{
  "n_layer": 23,
  "d_model": 256,
  "n_head": 6,
  "n_kv_head": 1,
  "head_dim": 32,
  "d_mlp": 1024,
  "vocab_size": 820,
  "activation": "gelu",
  "norm": "layernorm",
  "norm_place": "pre",
  "norm_eps": 1e-05,
  "positions": "rope",
  "rope_base": 10000.0,
  "rope_fraction": 1.0,
  "qk_norm": true,
  "attn_scale": 0.264,
  "bias": "none",
  "tie_embeddings": true,
  "parallel_block": true,
  "init": "normal",
  "init_std_qkv": 0.0491,
  "init_std_o": 0.0,
  "init_std_up": 0.0491,
  "init_std_down": 0.0,
  "optimizer": "soap_variant",
  "lr": 0.00637,
  "beta1": 0.95,
  "beta2": 0.95,
  "weight_decay": 0.037,
  "lr_head": 0.00946,
  "warmup_steps": 46,
  "schedule": "wsd",
  "decay_fraction": 1.0,
  "decay_shape": "linear",
  "final_lr_fraction": 0.02,
  "batch_tokens": 65536,
  "seq_len": 128,
  "doc_mask": true,
  "train_tokens": 379000000,
  "steps": 5784,
  "dataset": "wikipedia_en"
}
Each number is 500 + 25 x the weight over its row's rms, rounded and kept within 0 to 999. Layers, rows and columns count from 0. Numbers have three digits each. The size before them is the row's rms in percent of the matrix's.

# layer 10 attention query, 192x256, rms 0.231, rows 31,63,95,127,158-159,190-191, columns 64-127
096:536543529549466504514516507507476487462465522496489527419475505486496460488501518505493518481520537480500493524504487476443499475474485465538479531504509491529515514489529499505558479492495483
102:505513521475495513512515505462526540510490501543497554509546507502501491477467516514499482503539511469492483475494469454461467481526494473487506546473519483483526526453466477521493498505495469
106:515512511500475496534497507506498532507492498508473468458505517484467494536522504500484501487515463508522488527470454513537512509501465485521471455525526488525508483486485535486454457492493525
106:503550540520510510488525515457503492567504504469453509489498466506521524433559472487476525488494495501476508497528498472493478467494462494485544512508484483540521494494472563486497550506487542
105:485445530477534511487531507526497502486502482518532540461490458474551537518484496467493532484514493498517467480492438493510454499485484505485501486512518462488468498458485499490488500491511523
104:485500510509506505467506504535459509512456503486530520538523554495504510475512543492443537448473526510526511501512555512469571454494521519498497562475478520532506518518545454530502492502486449
105:514498504511544513502513490492500497494502531511533522532488484504519516494505444527548510513525460462490505492461512527475554508553514475497498485535517496488453483471505504483475484523503538
111:510503445500488453528442485508486488470558490512474479480529483480480527532464497556482478505523487481497545464475545497516504472430499480534459486463504505526492499475483491476527487481526493
# layer 10 attention key, 32x256, rms 0.213, rows 30-31, columns 64-127
105:497462535514519498499480488503470491465490487510493503490500487488517414528449456453462471520475471504487516511498445518485484509512514509475521526476492499495521514531504501433486504496456537
099:480489487526478463509473480472481521527480514496486458498543508471532511538503475488443532518504511475485476444473546502506495543467495485485495468460557517504464485482528511476541527545500530
# layer 10 attention value, 32x256, rms 0.218, rows 0-29, columns 64-127
094:506499451518504514513495468507499464557489489492487507471461462517492514507476560495470472453497528479476495529513527450507538491505527484522456475503492523527540522504488462476483492493453462
102:556476522460502520469526538482476473495499517452454523514512524476439500518500496473470466490509558519500486534486494562515490545485533489458479501490491502496471453517547529510500484508513483
094:531494491482473447515470481525535471510490534488488511470534477472453475499435484525515499500491465553516511503509476540517511511492513488511516500441487477482480503492492490515502509472480492
099:466477532483481518503519471519538506519522514501515506481532503476500489496500470511519506493535464464510487539513474530477521486487512515531518535524489500469477466474535478551514497495463520
098:528493491434490536480503518537482461504524558516524501498475510521473455471476538502516533496486532518445500509549519503472505507486494488454530522503539442516525520491518536507487506514483511
094:516446516501465457489502467491479530498496509528472500504504488505502521529479473514495475507535513491455488457508534556511525507499490542554519500500511479516530435511468527499519458484529524
094:483527481489539517500458480463482500484522523483487532517562532494511492451515501541513463501513490511498495475568449490510475466485468499464473516509510537519477497501494455514502500538507494
099:453492441533515545501521470475525502486472491499477495516554516475503497537478475478506518510468490471510553491534506535535521490532555540506465494517438502495498512486477539453452483506546485
104:499484537551567500499480509523475509507554545519494486498480528457498465503490428501485483533448511471526482463500507491549476523478508482501546543484505486468509495529497455526456489541488462
097:508503548495469501475496498481523480520492529491488452522472521538471491463523515507486526503460512487551513573489485482456479497468494453471485543544478500518453483471540536497475490529552507
103:496498538475501479532486451526507487496553521532504518507520438469468522489480521503507534518524509506482498524508577515518461488464486487539476493561461521554528507468489492514482490485521481
098:563527519512532519509493516496450434493491491513498489473479466544477471464455512488444496516507511508494497481490510498505484490505508467538504462504486502512518457536473478549516497474469563
097:500468559508495478505527518504475478501482499495482527514482480516487496488529481477530490513532463494467471492508539454486513470462510507504505504494534450478483545486493552523483471505474494
111:500514478511502509478481508503495485514515484540541491452524458480499465507479507478482508515507551535481525507483546482480489464506506467504560516521496553479494519463513488514531515480511499
099:435480495513486513506481464485522531498494483501507505539464476504497502521473464495501507497491509494489491459471493460507526461527496511493491497494549491505515486537485474472517498468520548
101:497489487476459502487454497540449520488503498498510519502532481476497503474498483454508508516493512551451551433535523513562547510452506530545497473500486508533500521462528511479508507500499532
097:544503485524524522488493552494501421500515524514497479507522518525494490479547517534552526529496492518489535536461448507578521474479514514515508492503520458531500497512484474449502487465522505
092:532476514492526510481458525477499494514459524539498491457478463500512478504495528482499497489527502502546517527522468510528486480494505523440446470495476560529514488480484522517510499533474475
100:487509502491480463512466517481468494539504513513495554526515504489516549497506480497518553499505526527489497519518445513510478515493477475510491490482485461517513479522527497488540502492482464
102:482474495547506481488451496530488484533482557499505488502509539482516509490517471499516487495497536478506512493492535536527505470459524466502515482521517506497505527473486519507485509500480511
108:493512495476484480505518512464446459507480485515478525488490491528504484463509548496499479486508525486487453487482507504467501533441536482495463488477495455449532525472492478519515476496473530
098:511510482488494502490522524428505470479501508541473480498542511535505516506479526512482505520502495523462516557484545487452519485531475491478536484515462510504465536521479493466429483493492484
095:514510492479501482457528457479510544519554518491497487532475490453472513514484501480440463494483472511492553527479478503517459489517501480531481508544476494521520505494547524496527488494528532
109:479507496483495480487485492515503500519516449531461524528494500510520546508509525509506478504496521492531473492489484508539527523483520523521497474521462539479487497533479494520517472543501546
095:515497461551513457488494491553504512482487504472498467506519509509518525517545502465476509501490488518529494467487476496541488462508497476478497480515514478537463495500524525506509518518521520
106:488504474524471499492516517474504512503508484499554478502462467517526492462509515498458486514495475489471508512488466481508505491495463513522546498539489487489473487499483505488535529506505536
113:503509539484503488500422490473493502535478495480519505490526504494475493468546469515510501436528516460540549532440490511487487500474451481489495481458512457509482478486507506536550505458447519
108:511499530511525491534480475502517513516486526511490491493523520520492480494539470514523496497547514518509492493504479500550471467485500520474529526508509521497478444485550477536491495542487514
103:537488506512525507494517507475490489502505500529511491505527470477512491498564547486510491505486494491495536539510520501490530484459461500517458537503488509509532450515492508483478498507471546
096:496522515530488506481466501504504488502522467505472475478481464506530536536533489552506444525528486503495520527518468481503502484474499511492533513506517480544505491499503534562546474510524502
# layer 10 attention output (transposed), 192x256, rms 0.253, rows 0-28,32-60,64-92,96-124,128-156,160-188, columns 64-127
097:508527535492490515522510511511490472470518449527514499545476541550486545508494509510505517518494499472491458483508492568490486523491499493523474474497483523519470471520518475521512490501482483
084:478499501549476497491498523472482497581517509531536491512466472465481485523495515487503450525518535511510477492531493455542521506503480529500482542474486513466507512490462492522489478484440479
090:507499524477521477506499492519521509547492504500461549475477438477529516483537515494513504537484478478489529491498513483451493516496486499493459520519509526489493473467514491546486476511542470
109:505453496520486523485476535501501474510479495529518461501547491473517525461487491550487487495528448474576505512496503501480499537526520447520484521504493538514500477535467456565493514479555474
099:554508523489502463503496501536498491460475536466501510492467475453551463500551459542501482538509483468499532488495519520523506523498513515505439482521512504461560494498482510551490524491484502
097:521520538474495500493516531491485507490481508525471508491532442455524513485484531540501471499519461536468529472504490512504470485531489503542517451501480522513528506517478462496501468487491518
102:498489459480510554477508521519524505512529468475473503513516530515417523476523496510463530458501480499507538535482469494465498520486496494507519492516498501486521527497509505486477531490455490
098:517456505566505481478546498527534506489502532525463517514484485520520524514523491554454473498500493438547492483504487493521555507526485512506516507478492512526546422494491513528492474529514547
095:516510528484507490523496483526498416495517504488502491512536485496525489531512535482486531534496489470496479473526510471511512476509477503523498509510542488499532450499522455484491502496526529
103:515508514503483488513538522513486501501522467484502518550464511547482498517486477457489442503503518571522467470547481478522541506508516497487530438476495500498530500523490533485529499489448504
107:534510537468477490496503503519535481517553487506498531492500459482528503503544489462505475530526462496466515527499547523494482451493529479544485502503493521483511503469538519481498468531481512
086:440513465470529520482531520495475496519485505494491500455467510532491544504488519483487458488450503497498484507543485503537515486505527521472526503521498517476509465471509513512467458475553515
112:487527486501506520451550465545522480506536508498490473498477436484490502486509520487487500491493508537439493530489494469521471488503480534482528530547510468514501487473521555514488512477510487
101:481500488527482498510465469470488522487499471521545527481483540510482486519522498492519521523482507459522533485491530506492520468484505475512495526448530493571484508496503528522569502491514546
101:480497479514549529510483526475493488512481486507499522436528506456572478490487536516502512503500445525503472490502461499508484478537481490500510497506488521494515490555465520519512503498517489
117:520520486495529461513480489514488494477504539500470519507507465485515530520495495498457516538490491478469546488501468517456479514469559501513464510506476460474559507485553529477523488547516517
097:443535499472511531477531508495515521518486472462482495530501510461467536494436506532517510506489474456522462517517480486471528516428487541509502517507454507512440497540484481465431546452506463
098:468453517509480507504523524466474545492512538450527452521519506557519478500509519526461501492497536533477470517503486505561511483515524458514524471471539519531549503512501517522559511524478484
106:506527538493498468509483498503512498551543456511512468508512560516500535513511500508511509503513543502533460471495480495515508472482524493508532511491495463536478552513512487500523480500466514
100:467461492469488488509504519520449458450515505447511498523464486527461510494528519499496505498510490488500514470492455500473502497504504499530508496485484483485551504490546472502546502501511499
111:465494519484481528462544489455486486496532482497474492495509500509459527522477525486515495501458482541459468500503506490489495507469497518464481524515496487510533508507471524498506492496517526
106:508453518522487460440508510500480544495528497506442546524483489526500471532495516540496524519522515494486490492478517501540454449522524511453491464490463508516498487505525559530513495512509496
111:485515574517540509458491535508542568499511493565488523458520490461538480516508492501502479521524485480480511498490505509493479500503514539524495500502531508513516483492475493541498491506495520
116:504511505440481506525498502449536480475481515477522475494486507509492498512477486454522492504472505500506521536499487485491513506473534520499542501488490470448493518469458489509501512540496500
117:467494469495502523490466487463480490500496523429497442516535474480480470507486480494463515524503496497495518501524463465510512528482479477504495467525532519458487516469476509458507547463482505
100:515479485513521455442484526498450491525499495540506501425541532489481461532497483467488465528503575509474473476482549489514537479529466534475512523499502513518525546473499483524513510512530540
093:497481454492502539474496492481491490523519519471493502505487516536488537486423558494513524451500506551514495445502513489511497494551491456495492487499478477539461535536507491531473472445495479
119:526506463507508526512525501513466506526476507482480425510511498479476495510478519515496496514454502487529517515498477505478550501496487531510515507470533502514493443456510501517497487543505497
105:496513472478501551461480525504527511489532479484498484496492516519470502508513478481509553506512514502501490501500524475491502530408497531507477495508485550523549519459445446525479532494536477
100:567477455489508471504529532544527517520477508500521552498490492441535540487516478522556508537513491539532510491537483491471502487486529499522557556484523465475517495493477471444504510483504552
103:460509502479501517513483480515486501515505499447446461489431487549516530500526471492487539495542474543521531500502547511466494511488508512506468499565493487513533494502526519498524491490475509
104:503544497503472499507550524481515446486515462552513490546515545544508512501497457495543500461499473469477483475498480543526480493526451496498510496484533504483480514495458474493541483502505461
105:487523468463465483542538447474505590512490479496562506520483547501498519516497450475476493529518588477512526488485522508455459472471507476539498530515537536512478506514481503517490480466461483
098:493489532531523460494494523485510483492477493502505518552533501503470516429528475466473518485478517487508525493503538495551498498497467501508489498511492447449502506533515494532519536531484510
094:487538486563488511471489485476539438507494527523464537525499482433510477500504432480488502472480512475534514498456522518485486480497501482517420518486479506481487488483491499460514495470501498
097:488480492492498467516488480511475465426464458543528448496528504506502540493472540527491493503517482481475472474530503519491526505510535485491519503477499516489472509473456497453484503484523479
100:519477464501522484518478477513518498520469491496531525502499506506502495551519500520508460505518490508520458462469518508542471462490508483515480490532500488510431482482513462485551507453487561
112:534472516478498491540523476528490479486495516487445477495475512508469495497485452472537496505488509474534518496492494518535495532520480497477489583505497475481474533506525500475500512509511519
105:541495457493487520514483525474498532459459516501467528493492513432520525541514468497462496457469516547466503537536573508542555469532489491504509524534523508507481534467459460508518492527486458
103:504516501478491485490471570493508520467465487485466458500501504481522513533485524497450500515489522502533488520526513515550454542540466538514475484488549490478454463474497490478490508481486452
105:512458490504492487504499505500520523486492517509479464507491484466510523502519559482506474490495469503567549496476501486502547535494495486497509517551506525538476490466484424494498500520484487
094:522520459522504511487438489467523470480447471501544499489493478536506530483523490489460517515474524483524485510478463504525486523529479492464440455556532508520460515513479477508483506497529487
099:487521484522509485560464482484469519448480517491481462502547486496518514486508474522511490514459489461537512475471503491492503482506495505528531499470527531507515514480525499570482495488511483
103:488520544491515474482478494506493514506538468531500480506476530478488513546488498495528550509468504517470558478520508502490494489478503497491481480491523501458521538484509460489492445501506519
105:508484535528482501517474562517470479451499475471532464500534484500516457511459489529471465511518512460510500547486520509515507470475485493498498490495536525446538510508466482519470523495478488
094:484529488511492487459510488502482515501521452489515519520558484484494536504490468473520493558507510491490515480500539527445548503490504528508494474479526473510515514493461493532504464495477545
097:516495450502475480493453512447459512476487537435532496498505476560488498501505508489492478473527536457516516462526531517491503508478467501482540531511512501526455502529488499499485473448563505
092:498513523485494497501518476485517473537521449475518485480505448485480500467466512479517442522541531538559492493457444510466495441478488509490468477487478522503528493472503468482487539467480483
102:515501533473532524523491475509516503509484480493503521516486508491466500512491524498496520455513486517532511487496482490473514473510501512462486530514499501533536455482480500457499488475522530
105:467496521528493476503470489518546541490487501536534490514521460483523505490469540542537505512485440466482500491485475502490481529494482508508518530521525496469471510515524487549463501484507502
092:509502483491485514521524493504488489534507491455539514482468503529516484486491504509492496507505507477442460471487461530528522542535490508516471497505512510500500473508480480476547509499456481
097:497482490483442511472531502467491529498535511496503526537509466480510521485501497476498421493475492484475466480503504519500511536491473495477505537583461510496485514500508524497501454483553494
101:498502492478494500554515541502546459480522518504507461480512516521537479512517492466472525506485496462507472458518492501482491533476474515526495494533478513488468522475497451475517549481503519
099:506501488491482536529455485488498502522517460514497511502511483525471532555508477528466489485458500479469513558467495530468514503484517540526469530491472547475473511493502492460551470473546488
102:489530544511534474523497519508457522509480479518521518532522513519461450494530491525562538471540509462500505476537532491523490482515455503522444447505510482475487508496532479494460497484474543
115:447508493471488489507503520501488496514508475481491535501510480487511503509470476472477476490552487458440527516503452508469480532484515482527491512507496509494545481473490522504530517510536512
104:459518503523482494524559483458521490508505501476534496485457537466524499476492503527517479497472529495460449494508506496485467539505482538533492452495491498464480506466464451502465501495527486
102:476516485513494469510475482471544513492540478498494493493504473526502560520477523481493484511517486541480475456501498475515494446455491478501533524485488490537474496491488495481515501497512505
098:464539516498507515520527515451493488509498512527504473490534470492463424530481506513512500498506529474499457494516492492527502468516497471447560460456518513485505479513513536506501509510506500
113:491489529487494511479499498517503494511510501484503548477488449449494476465436535491548493420463492522487483484495460489491503512533478508494517485483482476472509506503422462536478536485489512
099:460489476504540534531437529482501505480515513469556480520475518512514477490553463527524496506544530502498517471523495490482520498529536498502460488512464486514482490483491493513523518510465487
099:532462518509490560476471482496526545475514527498497563505490521492508500527511499429565519450492522544479488519552537508496475513457497503504506494490444540536557510518514507481538503473524491
107:502498473509529539483537458514534524478521476517524514508523512477492495493492540498508475522511468513516475497502531514523506492505456539528535480481473533561511489470471573498543473458505509
102:487496454519527477508528482464522526546469512487532532444444517523483520479489504489496553520485510463505544555496499497442533507457513484513517510517499516514474523521530501498524521485516468
096:502500495503488437505452488477517535504496505505515539464472529477486466474552476516500499509504531471511504559513543487507492460481497521492481483504517541471509519523488528486521490450502540
096:479501488513496491528482502457490537456544508507528454489512468528525485470502492467492540513515535510459517529511507515481504463460512507494520553487531468463537502519507491490510541541497479
096:545529521480488517516459529530489495477482460502517462510530518522483506463493513514513500514501407501461505568499531506506483461510481500452546484505524508490521500471532466538527507484493516
095:544498526509557499469480471510504503503474477523485460488494522500503511508520503543480507449446497478488472534501511508505479510461459489525491450508453503493531492544503457527497483508518495
104:528509483516484504527542478510534500519521539497532509464487520514486512497454484478515503453493501511469479471484480446496476500533477550536554469498504482543487517535504481479484496484531443
087:487489502500495509501494517501545533538522517497478511483496507518494471505540516493497518513536492519476504461477507486499488494516483495553507497472511507532496472509465491513484473493466500
099:503485511498530460500523523543500548505536491519482520519499509492493552541501489569478486522522448491530524465512538514473543516490511505489509484462493475490521518505540511472568499497522507
091:490473526513505490478524508501507498467564480510485481492517473509506503506488532486511447521530484536485486497482514498504493516495504502518493453537544515497497485499469467495477477510507581
102:497509533498478507504538504502515530487512516486473492472508461509466469515481492497512492510491510472502519523479499495491458486530517556560528543471456471517480538490453502517515533533525474
102:475461525505473514486498478446497531518491519538509463461518486535462542481537536496453484467503492513537424470507480467442493502499513485512515534492491520524478483497534514572522514486517479
105:508522429487453533485540450462533535499491514479506502506510506494553444483526489490480513471512525503501511510511492512500475482545493500495517525498474501512470472459506496485502515545521476
095:491505509507492506495533513510535487513490496510512490463501497515501512495518520553533498495491466514479528520490482525466495464478511503537476521529504498538478471513504455475495498508498499
100:491476540520479566491465517553561555526514482552475481513488497481517519478482461498475525478516442513459488489516514543477475498503528484518491485528491497546524460504461480479507488492495490
106:507516521522474433492449512493514521530441474512490518477554500530522542525468498506504506493524534447488493499482516534532461469467495531508425459510510539510503510498512509516505446489497474
102:482453503498490519553512473493479520508502494532508505494504515536505540480503482450511538494519509512521569497462495487523497521537479453515489491533512522474513507492477487489442499506478516
106:547486484540534456519499542537528466507495473538462506488561525506459492507501507498544507500505445497530511532495531500515512498481497504512512485509516520513488494484506452503479495475442521
109:473532467563483499502494497516523518495480495544501495523466493490499505491524494527566551483471524473544523512494536481530489514523512537505514506506509503502502453509494515456495480530479515
096:488506477517501468494548481542502470476515510587490536499568467510491492508471434500484497500521542517508495480527498517511464438495506481473508525477527501545495495515519517519522519476532492
100:502508520515501464522500538516475522524438497535511541502479517519518525466477495489484462504484562463467470533490509474465556476518508532470482508515504470456521495466477482496483511516482476
108:506454475468439503495483491520565518479491509497528474543507520508475503486525527495474529536461514537500502536524507522492504496477487513525483482508508509513528497516508529461522471547507481
098:502467521494432504495483502494465501449501545491429527452492506543477522477499544550494529490524480543497526509463432475519523474475508503458507526525493511540528480494486481473524510520522535
102:525467508502479448470440501440493514440491531531490494537534531512490533549510511518498532504498489471505551491492520493516485468512504465499473509525509490529491512493549482517504495442476549
104:506450484506524494540495467513506516536504512553473457509490513480491511456521488492497471476532499486530533476530532518490499518522519487535484472526489553497487490477558507502504467440499439
085:523457476482475455479496454474510533498523526492513501552494484509507527455533528499509514494492457492482503526458471465478531518474472502468542503490549511462486528513527505515473443515505479
102:520514544532520486490519535538504487516535523517477484477513482475494483496535521459497470497523517520474474479506518540470488487499469501493483463500489493511529501489522475517520507539483493
096:507515493492502496495524508512543548475488486499534488494506500464513505526486534499478498511524462499524462523501525526504519487528501501506511496491482496499499494499511495458482517440457476
095:490493522496485471512508501468456509492509482507510483495481491525485476456500519463476486466507510505491517484478473487488545505520487497475463463477509492475466527525499528438508523525500523
090:452543521438497515504501504481463521509540493508490497491498509506474559483519491490508491510513487497508502489503482473458464457493478496472525521486547526516505507490494481526454520514449479
094:529504468492524525553517527516497466504506530490493456506515502528507519474501521509492461465500505491522477482482480516481477476496521493491476460509474457464515469506495499504503487548508448
096:483493543512480527483475514481502509490529540490477492491510510551500536526508499497521503506494532481572476487465540532531489497476488508470476503538474501515475491499474476539473435494480529
095:481533484485486514499507526481497510496464531519486463566515555483495473493535499466495520474511501518545499510498467525497476498535482511473490440472522502451514526491505488498482490514442494
100:494475504498502500455492480464482462496540521524462525522489526554480472463491471497478498516477506483533528484533508505493530517472545518496498488522456511525547489469483488509513505505515498
086:488511469474493490543481475481553509500484496533498486509508496480495451480507494487490512500489486478513438475461537500457464477473547494576500478476520524507533499506513456495465525462494466
080:493514468489532493527489487437538493464452526462536474506484497521493515474478483535520518496463520494534480508503488504480510515477498494539531483503519530512502461502507453491519546495469485
096:483503505474505485466510506499502505479505446478510517550532544495529507465513485531474519520495499519483481467466502473513519525496471502475490559490502471437479521477506511480463527485488522
093:538552509498513459521485542494482472441539508480533519475515519438502451493508507473487459518500553537499466515504504508493467476509480502572494473471510495520493539504503448520530540543503522
104:487513486447480499523467539515457460495522483475481505513493484499495515483507520527484480501498506486516507488493461472515514515500499447476449512507546543461528463516452544544489477546503486
087:519473478499524521472514443493516467521507499478536481493535543492525483499528489538488507505494502516494463485533517520495526482502513500485506461499467468538489491517509511469510492501505517
094:521543481551459461516472485487537523490524490496502554484500542502520513530518443484488494497499509498492536485505491512530516545549524534488511476513518478470465524514519497454522517501529532
098:492469469497523494522474459508485434545486517474478498480532491528484481541505528508502492483541469490532490498490479474524550495515520467468486486484527501454513487494513490536499510527543476
089:466502489496502520470539472554491537525490510528502478515507497472518500450538561483466495485485476494480476499514486517501505524484492515479496478466514460474481475483507512573481535529444492
092:513532476489513505486485492492476493497486503494494494510498510456488493503498518475512513495517471469475540511478514500503495540489493509525498517512489516527528538510530516502491524489510424
081:541473462525535506485505480515452497514515553509519458514479516459518516523516463516465516498513493521468450499541498513521507489485524517534527491526496534507545484511496470516462526572506487
085:488528508544533511508497532528482451534491508544511552507491500470568436501514504557495505506528486505500516492511497480516521522506492512482502521474498468530524514476509509499481515473516509
100:480501476519507543513503494499505520505475539509510448502465520468504480507485505474484510476499468463529500494498494503501535520485494511495537536483457514511479481507477546477470518530536518
095:517526507478511491504483492539544481488542507479497491521491518524485506501490468499509474524540520479492502493461520491519476458494515490508491500487514542476435540518474463533467524522493495
082:514465517495510514479492506525489502572493458456489511515492464463509488511494519504477484500492486486537529503505491497448483465512470469479467520500503515498517483509493527508484507517495498
095:471485443487517495488499495492500471501481516501507494498526542561515473499473475495525541499509450509514480499529485490516493539482506427505535507486525495515484484531486503487513516521459533
095:507510527480510458498512531477487518545528461506479558477472476477492445478475515511495494511487540499494513481524536491486463501485528512476491484456486533534439535493551492534508502453539566
098:493515502470550467552508484478533483489531543443509484531522487493537532485514524464527464533461496494537512450532462519525551510507502482510495506511503475482511484499485501553510526490498457
090:498522488511491505554509496493515551496536528516535500519539489496488484499566490522477471520518495511494526511506481507523541519515492471507493473495516566524520523492502499482513513490528503
099:496510474513492512478516493490499482543509497516523505493518496525539483494503492515500539483493529509510529523460458489496519510501487490476504478465539460460478482490512492458477506501480514
095:491505530533524529516472473479468517474482494467490462472500532469464485505479431493505474506477498506501532503509516477483475497490525523542473533487486479488517530498512511505471509469522493
098:500508486516503454524478497497514505448484467519518508532558555517525488476521491531486511540491480465460523504524534481477512481507549470555515485450538534541480502498550510494494502500537486
115:517472529536510520485524497495475525467533514519462495518482523522516452520480504484479473493440520510487488517487521484500482508489501506506507520472529498465518518526502501488463490535519552
101:518546457485518499503484530514488465512508470503475484520486475464471518477546526503481475544498474535478461497488451491528512494529498515474492516489531449518520493457463549484500486477502499
104:495500540510517497512480480498496499516499520472522490519479474533494513548493513528460544468506504478507478542485461519486492508478527480565535549524484519530473472507473465448538490485515526
097:479489492510478547552491483531506472493535465511510520512540532525488459519483523453536498513462534537481483510523529415538499507504506509450525522465522486485521524447493505482488526516489515
094:495510544526496531459533516488503466545487535491509523500488464474526456509443510473482496525531508498489480472461508509487456552541512532546540487487474496528491477491488455534507538478545454
098:498520556441541493497494476553510471485492520469484528457483500515490479505488526522499492498462505541516533544524490470472539551504497510536469497487505535490535527516489479541509461485502469
102:477503460529492484476501543462573532512423493504556578483513475474536524534508505497506505478536489547519544495487501460509497499519514509490448512483475535508494509524470519462495529503473487
098:481492522504532497505457486537422502530536516522490511483502485556469496479501545537536486505512510485509511454483494520479502480541526552478475516500487478524503504555502537491514522486477529
109:463469484547526484454481523470460489548529506515506475510492492501485514488531522498497500499455546502510539472521407534498528485468482491447495526520487490471522498493469500534489520502478509
092:513489539533474485512481472497543469535506499519528545499477467425521497528451495484521503520545538514462491527526500501481512483491515501528481477458494474530515544562531543503527461510499519
088:529572503487454513514526473511473497494489460496477491504527492499520493519512535531522518490506489458575522525552516503491501479475507536481472510492493499562503507489480492528469487485436467
104:482499505465491531468531474479534522493488499487484499492454506500473509495475505479547543492498507556472495536518483516517528515544541551443508516471449473515490506499526505436498528509477444
105:542494498521459510499451519500483471510518546497481480488486497483492542444543513512486490470518488509500473506488488487489496571495463466472502523529514513506485499463515490509533505497468498
095:498527465461482477481519506504533485503486489487485504523463533484499459472480483484551520517491515535499511517482488482511493516498462508517506472523508493546499490540439477484475527507511502
097:487499514462510475527492519522480525525510508518495453508439527482516449470506497504452468474527450479524509473482536505518498505486457535480447495519522501505572503462498518497523475493508540
100:496519485483518531485515501447527463467544500534487530521452498493475503514491484487564512520458505492548501482487495497514519532481489493493485511502504522472466518483516503485491494446514496
096:460465461503477496517525440501472510495485565445521512481504507555496481487526518513459493512485522524511482525482517465537492483500515498466524472492518510515468510512524532510462489518517508
099:502534502477527539489514511450550481518493497484489478484516486473493472472497520493500495503495490537489502495477509489543533525507476508491546516519521481477456498465500517463514525507504482
087:559524508504532517506508481524476483517502491465495521458486486510505508506496490467479484487516539543495470489501525536499480487464476550477500485450515462538464470510496513468541468548499485
098:478541505465520523471535510493490467466474491438534499538493468457522554502473448504514505477528503513518529487505499484481495510457512532503481502507541451480522566453489507495467484465540494
094:503485455445509504574489490489478479488451506479511470501529528524483486498501492488498529494523520548509500502530490535524536518482510476503506478499470472476512514479509512490523504460508487
096:474516491474516522507496466474473516511476524551478492518451517501463502472495506550521517513509459468460521534479509499478470503506458515497486479500489509500578444503523508506505478478490453
100:493519548479538497510542507512501521510507479504497566513485465466504472507492498506512466496522482510451471486464509537466514487491463512504547529500488475498537466525482529517497467489533491
107:493510527497522514520517469502515505486498500464448509512516494501497527507521473478450511484523515440504487483467438518488496465479532458526520517442483513498503491490492490538523525461455455
092:491532497494479463478541510544536481482501485487544503485498501499493458556496481479516529487486540491504500529504497495467488475537511524548486523476507481470508535502494500445510474508466498
099:495524495480480539472499536555519480490535466520494513524477498517503481505490445459508462494502482512535470434535494524537514532490520470495497477515461516509543509520438502472501522532503465
097:475515542470503472526507518521505495467464521493473518495509513505528469491492463525498490483491501528489479497471471502518518525536538499504533540478516482479506474546489511515501516513509532
109:503443554490509490476493540511511488536519526494504501489484512481549486512556508474489521495520509556502504483508520491527515479490515515466488476564478540512494500507505512499508499500544527
102:494497457533484492522534476464454502480506521490515471497506534516459526460514470515501534501501511458553508486504482552515535506503468474487488537512494507535447481529498548507512500493526513
105:473497488497496483484500466503485524512483512466491496478491481530494521526498556489529525512502501485497521541462551479527542507491508501500480489532493522548503507488511564510515447508556480
102:469519525518533481457479485533532495502500503507472473477507508520499476460510521484529518506478475514474498482505562472527480522541479528499489480481479477507464515485530490462499479577528491
101:491471510488477488474482494502489512530473500493459496472492498465534493537464468490514472522503511538494493475502456499443543507495477483507498480480485506500529533528525482536457482491500462
095:558497528511524461501516511509480501459503515486513473486514548493505486509511511502481521512504495500516482446522484499540482512509519520453518500485499497526535501547543470529526531492516483
108:503495492514492485514516478534494511512482497501466482531490445502501525544538473500508475508499456529453497508509506477506519483538541454490471487486517541512464497489541552518499475504483474
099:516488506464449477519484526456476500514500478498504497527452491502479532512445507487546470487535503529421469490472511524499499498457479492474523507519485499497487484488505519471528528484497494
102:474518486494477514493532457461474528503549491482489479500528488499514483489493496476468496532512548485477456460472528556458554545502507509520460492517491461526490519483486561524479448524511498
107:490506476492474528457493511480503480474501549485539528518507516466541474505450498512525510534545487470502534511490516496534490557486489480524499516498549497495465503452520454540487497483516478
109:501493479498508546511506470535494516489491475540458554476548492480523478504475506501479519506551436450499506488447522498498482483474486481510504510484502504494480521497507532503512507478504559
101:494521507478495511551482475511466513484503482471505491498539508509503495494513473484499525455470481479565510491500492468501470467497500496458492485508543483473529488480491540494510514499531512
114:487473484473540485483495479490500548531457510518525510513476478518509516495509474510510511462487476490433509501491483499529490519548535458537533520481479541422504483482485473453489503482514473
102:524480523514507445498494491541517499547460487505501507483505509503518499504489480495411515492503453465512500492536510523518434473486476497513509516486474470506463518519462479496471431524493487
102:513462490471495479492511509526528506525507514490514484523498555516521485529476520487523495490487501478529523497470506507544511491489475497478497494553555509517503465478503513473477500513515523
106:503463470449522571509501522488489504541489495496494514501426492515502475512505507532505509506506510493465474519524509519514496488506511465480503504500459483525529474483475526478550470467461503
105:513495517556468499509468488525490501496512507525509493484528508510479485528485551482497482522499512546478506542465505509472498526526517491529513516500454536481478527517517510516500508507484443
106:516520496498469452533505508546483491548468453481513474507544526480494542491491474465506495488488519523455495518488502464493455504528505513523500508523465524528537506520471507433504521525503486
110:468481506528496499510508541494502504452485463537513507521496460472491457512475509476565498470463468493480490505522504505472521533478513552521497498487478545449504473511479480506507526522550544
105:451496460515476511506539487504536518492509484560511533500508526520469525505498509486480445511453485509522507526498477501470489535509502508530541547483472481506484474510486515526492517487502523
108:499488512475473498501470512523514515470514518461498474561541498474471486502520431511502517511433476439528519524524457515529530479516522476530507481500503556509514492536517505526514496486534482
100:465469530511493473530463452544515483526504513508500483505517464455491484486451497480538488513486495495477492508530527489518530480542504462523486486507497524511469480521509543501543529506503536
096:511460553532518503514504509497476457500469507518515516477492518477519504520503498516491530468484499505516517453457514502483559555508520508496514499469548475522523466521501517462479518463460497
105:511485494539497466497462561485519504505509500468517510507517521498512491482584516484508488520509479533483517477498507508524515518530541490533434519492511512533458522480472534462488488475490467
098:512508516503437517470492543521503468506463513467498467478461530496552508499456542543515492462528529511518518484536551510544464478499518514497505441471495498551475535487530508533458522479524500
091:524543487520500524536528523474504471511526490509506487473496477499531500518497498524533524471489489541507505489531498496481472552538503476499503474559494486481543504474488518498460523501497495
105:525492534529544523490510519490505548517499472512493471456462509505533493509510486481478470509492490503448456479522499489513448507500508432448497476520514485481498476459506519473430480533483482
103:430450494500500489462494517504471505503503513473470489520479475501513526459507521520521521498489510526452507560527497456472464471463498496485480522500469483469526497507517493516468517522463522
101:518511514511476475518498498483516545510454496492560517482460486515463481514443523500499491508497496493501479535523527532493515484529468490522510487554504485516482510500522517517544509537459571